Part of a small language model's weights.
Architecture: RMSNorm before each block, shifted keys, value residuals.
Each number is 500 + 50 x the weight over its row's rms, rounded and kept within 0 to 999. Layers, rows and columns count from 0. Numbers have three digits each. The size before them is the row's rms in percent of the matrix's.

# layer 3 attention output, 64x64, rms 0.199, rows 0-63, columns 0-63
142:486503523435550510509452541417526534492501483520598509541465592493572510453537450501473577451544449516571488523542588486521464480573437438469585530558446522508527613480537543461543468549440636
124:459523563498576442562475435474499517484446436528378518524447450490436544369464526451476510588387528475451517479504568465496475484450422416435490502481459567476519535562574530508517537525446541
109:464604583450510490438475530435485574531430496433479541607501480528561530530458565566448501413486457508509440568499534471577456503535538532490599547545511374544476468481446491473468549481529572
095:519556468559480495452454451498504501533545445360499512523440403509508513540529499592422550552535477476462627491477559544478555531460485444438492469497520523493533365569583497478472418551493509
101:478640581529518575414491617511547561497493537464507533519503592401539476593483515542461484459509507479562543493479465491618492529516548462494516535423402507554495512446435479469516498437487526
104:417579490456401476525507515470490436554560497391526522545398601527500544467558495376467544497489478587548472490499475498501456480401473560460514506416538531535532557503391485521490463495528520
079:468469591579513458389390443441461538522525491478512478518401358601520553495463499519578519514464465544418502469531574517513523479495459462554546566455524472435511501498556492467475534583517484
084:468481571541502573542495451408438522518589459462428478469573493390539479453434570367441442497510500508527460483454471484511476407439457508500590455518515439520491397445494496443472501468501460
078:665472466561507414590564479445610521444541491491505538508500514406550482459478439519504587489520501553570490530575462564494464483469460538529440455479491501470545528520531500506402434539548558
106:522486449458432535471509500447581522529456522490482515512536520446573451527577545470506418463518454500534443521516492524561481430546592530531512342509572399546500436481494505475366545429543509
086:477491480533463505435523457480537486421410481468507501508520523443630389405391562535540467489578510434522522518540404488528444499446523518518591502538570450574467513496451538559529550474549461
090:602457494484544586495558513477456619449365444538471463523485510477542482566476484527522461454558512511464470492535434483489474436449606560440555478573507469552489420529459587479496570464545466
100:432528402485357423471552499510454451424505454476455419525431606558453453525568527555453569467444558524527459450542486503478504477454536483439502484441503546493501436436417475544529508456494444
097:549493409488466448487561495489579538431533460537489529440497459660517448448442464467489450604650517447512550476476557513504443548471437509555480491452534534518475489592458471496514541480543520
078:566453456595498551587510496505541483423529517431455536488403474511440568516461368424423436516454550455545525434514437460456515553421496463428494566492541527455421474488538503494521544524448538
098:514537454476535451492502574471418583535578562525514550491508444378514417532564526482580525523416485574513507470471475476477488513579579523540488406508433417420562492463465448530422480459545516
087:536506568451559574490460453471492485539504419427535437517498436518411494440525424450520536541528510463519451532517525493474426490451536454372490517593515607426546513470554590506414521535451556
105:484408505473478484556480530344394451453538545502428442484568505524542558507442471417414477484571535500522444475555447426529441429533457490488496476558470494541523521528396543519446479439510484
095:477535516392507484547541453427517489535461493542561550596530558471573510427517557419514528542520491546570392525539507538566446428527532515503497477514524449532579574529479627483471493386498495
099:565482513562388451461492413597499459427555579464502515436545401602517502505463446528511485518493533527394549518507542434462535547456479553515483524438516520516520495459618426525502549562518466
096:535544516437615500574472561539385534525478491506505524528626427596434505402459502471457504459477423554425434491457475530433522473508435531513527533480499481510533511569501500517550480401436535
104:583600428507475506568514424502479492427477508506448439434529491555563538488575527443469430543494513530581434456484408482600447507513572528432520486486602443552480515502420452524482565432500500
074:480472530487495541530507480382566425497543489384474499486484611444417574474399545455480536540432529419395516525492455529534458447422475447482513481502483493518460592528487464506599542519510510
084:547547473463510532469391600619447540494520486483452590494476564455403545480461584406516429512495509452476533522516540466512501573534519503483476545451522542458464485527583496398567446551569506
082:516569543406593516516492459534441560450560464528490563521455573517505610571460562572538445465407457489600500571460508552495549499491506441474536465551480509438513582471565450542544507558445524
084:501429532533623562405584439496494462456445472469521522516551510482546406486491530599509555575442525475583467543445500508582429505502518386562550552482484561478509495433526477500573476545518514
112:508563512524408464576457547523570487538597484508437614525489512518480540562507568447523595477583493576560591498476532415517517549521568510530492420529480465424507433489537575477525510535558551
099:562422512547554523553492597548553494414541453542517498643523599459514454564528502555460521527468459470440555488492495521506580538542405491501466579431514497538480483510539468461598527582474547
097:532518409546500493535530468496482472548477483455401586419458483502463503500535596435487465491602540482574467493499505422481453452516604507511459408520530439546516439520406479445414492475601450
119:413408520369446485574543591443538447554407481450522497486468537416476431504497493443520455512513505505435470511508433565430485426510408460474497463545496423520549507473531459484506581477557449
102:459487461560490434465461519515464435533501485526467553472457487552524434524507377476424464369372438487426511458472482515432524467461427491491465523487455591532521505484578412552560457462452468
086:613462483531554624564529457392489582463488472516514394464447549474579479620529498542543501502480518507494498563561446525446499517502591504444498528492556515488520487480534519527422461412548552
103:485488526504496467586585438505527492523441587430477475485564408618493515521399504476422416398515571509496484520523425481544501524602469497447493464522446453485515551565477463555475521466594503
092:507481505560476513516516503597489431525482532414537516506525511441522338584415384434439489483518465461508524479526427464422558439529470483529516554445432477576540465516471469579537476546461472
093:427523542552504614412404406520455495528512419557434477481417451523504438390500549571521455542505491459493531423469507558466480492398503400482516563485475513450444516449512529510526499491453459
115:519537401544496567480561502438483582481545479496499528453501497464664500490449466472536510556517479462479382434549458535543469405509591597505455466528501474519598516516490508511418496425498496
089:424444475432604490473501402526506437461404467529543484551472435550548513412574553506556473453527475537490473520508514483554522536446397433443507555524565428484468498515526625498511525455523578
105:457448447475434455373473561454414439438426427512421474440432435497534548415390545486559527425471475551499546542481528545461496458537461473517508465516559494486474535455514465506453548477527410
089:523512478487364498601552487497472476574508550494425450463554420621550520483514457465472548639505515465520392495510527425520434501543532569505503499541532458500578492481484499557428528527536497
119:450449530535506533444464438545484579435464435577463498462531449494498499544551533599530554519508528474452594481549546511445584632535489491571478457472619495528569424549499479426509515559520520
101:496435537627524515423467445474496438459430493460448543490594422552530507473537506364462443490508493496481448515503406451530510478515484428560578554487548465506501457516533494529456623443492444
129:525506478556507535510515515563505537508532397499494546528471498398436434556494542545436459480577502473482633509488483538436644526413475538475469454404518492471467386495528476454536504433522459
101:496519572511470396493411502514557524566549361528444528483486547533510551443471485512515474555483519451540552407570538517432579538473482459429539569531429554438556534541502527510549437529452581
112:532477439479403482472564558466493499496467534423497456517553466596529482491527468384577441439527434545526425485483433486523467395549537558515510443518513443551495509510428507561418542409555432
118:538512526544447533533529470513550510427590550512428427363513546496419448531413458394520435579449552449504501529519417492502469492414474485509455486500503542587450510513507454564580545515453513
106:457562491603502467423433571517505540552429430509529498490488468368479509504532619448390572546505463549455534542457480506536501520525546498517524458450531461605490448504558446465418530461524475
105:417402477512526621531567502502570451557488538515497463601512463408569394569492563565521532407435498455518522415504471531486513480514545505520503455443493478515509443426527456488509414535546526
097:491580508504400487532556556527393486562534574569473511534532531432542417479608548530505504550543529533560535498440452497525432505543561581512469509452448430615525512435427511517496523499565462
101:503518428548530487509559505527586480523449518425379530460544633522490471490440430431486551494576563447546530574474514486568547496473513504489499608447566519467449499485508452434559554521556425
084:514436475491481400482438379510584516584552503471375471527583559506522542525510490520496586490421474501484557516427548466561560492504590466468492456536521464451524500528522547479507381571527480
081:438513519543477409530593496553418527411508563594537525626520503544446496460510527504387502614480548532519462560478533497560517556501473509516451461465574511526455480459557445475526456517463586
115:452572477585452479540546542481455514422514606514439556536491441535476474558532588600525548525523505533517560460456522513585494590568562578595471422455468469500468510486456521438452502547556461
107:514464481567536392549404419514510455384410528431492454411470457605506525468536448508550526536510491522518588501545498485541469525514413416446517557498530584414506499526537509508527496548533541
100:511470395425584529584591531395495489519529404514530519517584511578462507485582541569439442559450441486529470447524533597457476537512425452515548513510558516491492500427517478461540427485523526
102:604546456513406473377482526482472450552469515509466461495509480394479471571404548511454475481513436513532531514417458524481478501521623535547495510465535427562554495486426453484517577408551475
104:587546411497449504515519473567481531432551549424475479364531432601479558560489524440431531499588573510480511415469476506471493539477535503472507411520571464540468454545515508534453492489594448
091:545477477424513509509570487387539466519501505553520574406508452527607445474532503458454572406458443532482402578536479552524473448496472502452416474614539493535553493517521487564501521411541484
095:461511460562463532478510576528487462604555425562634471424523590507620542600421533533578557447485480464551528439460509557484565517488514562511567489504487509522520509427485468537510519478525503
095:442526512507491476520515559598580511494557456471496580588454422497538486504439448488503420483436528466492601463463551500522658563434445488507523540445441496463424517482571431499572475500477528
095:482518430504556507539525528427538491408577429481386428528502451359557390506523509536525500504532496536437422471476475567436514422521485514519457423453549506468477418436544482505435514506486515
099:425523526509453526452482593531547520449564468530540409444501492498472550459413424435447550506432557530457516522586593489507518544489456454512467564409565563504465506505587495486484586594436518
104:465536603486441549522475621530565437450470420475598546449453411419555474438546525521490582470467444544449493550560554524523519454491470454458444550550503569508498530528537535535419451538512469
120:515440547461487490514513554535553438514422515485486428440481556583537583361463554500456473519538541504573479471549411454518391461492514500473540551544511516505550591453442581530528539414460535
083:452555510466487612450485526499525570509560399463480519511398521469471400657532547534481518434473538448513542470530498500474550517448567473525461436422509426502414478499507493558544532501581488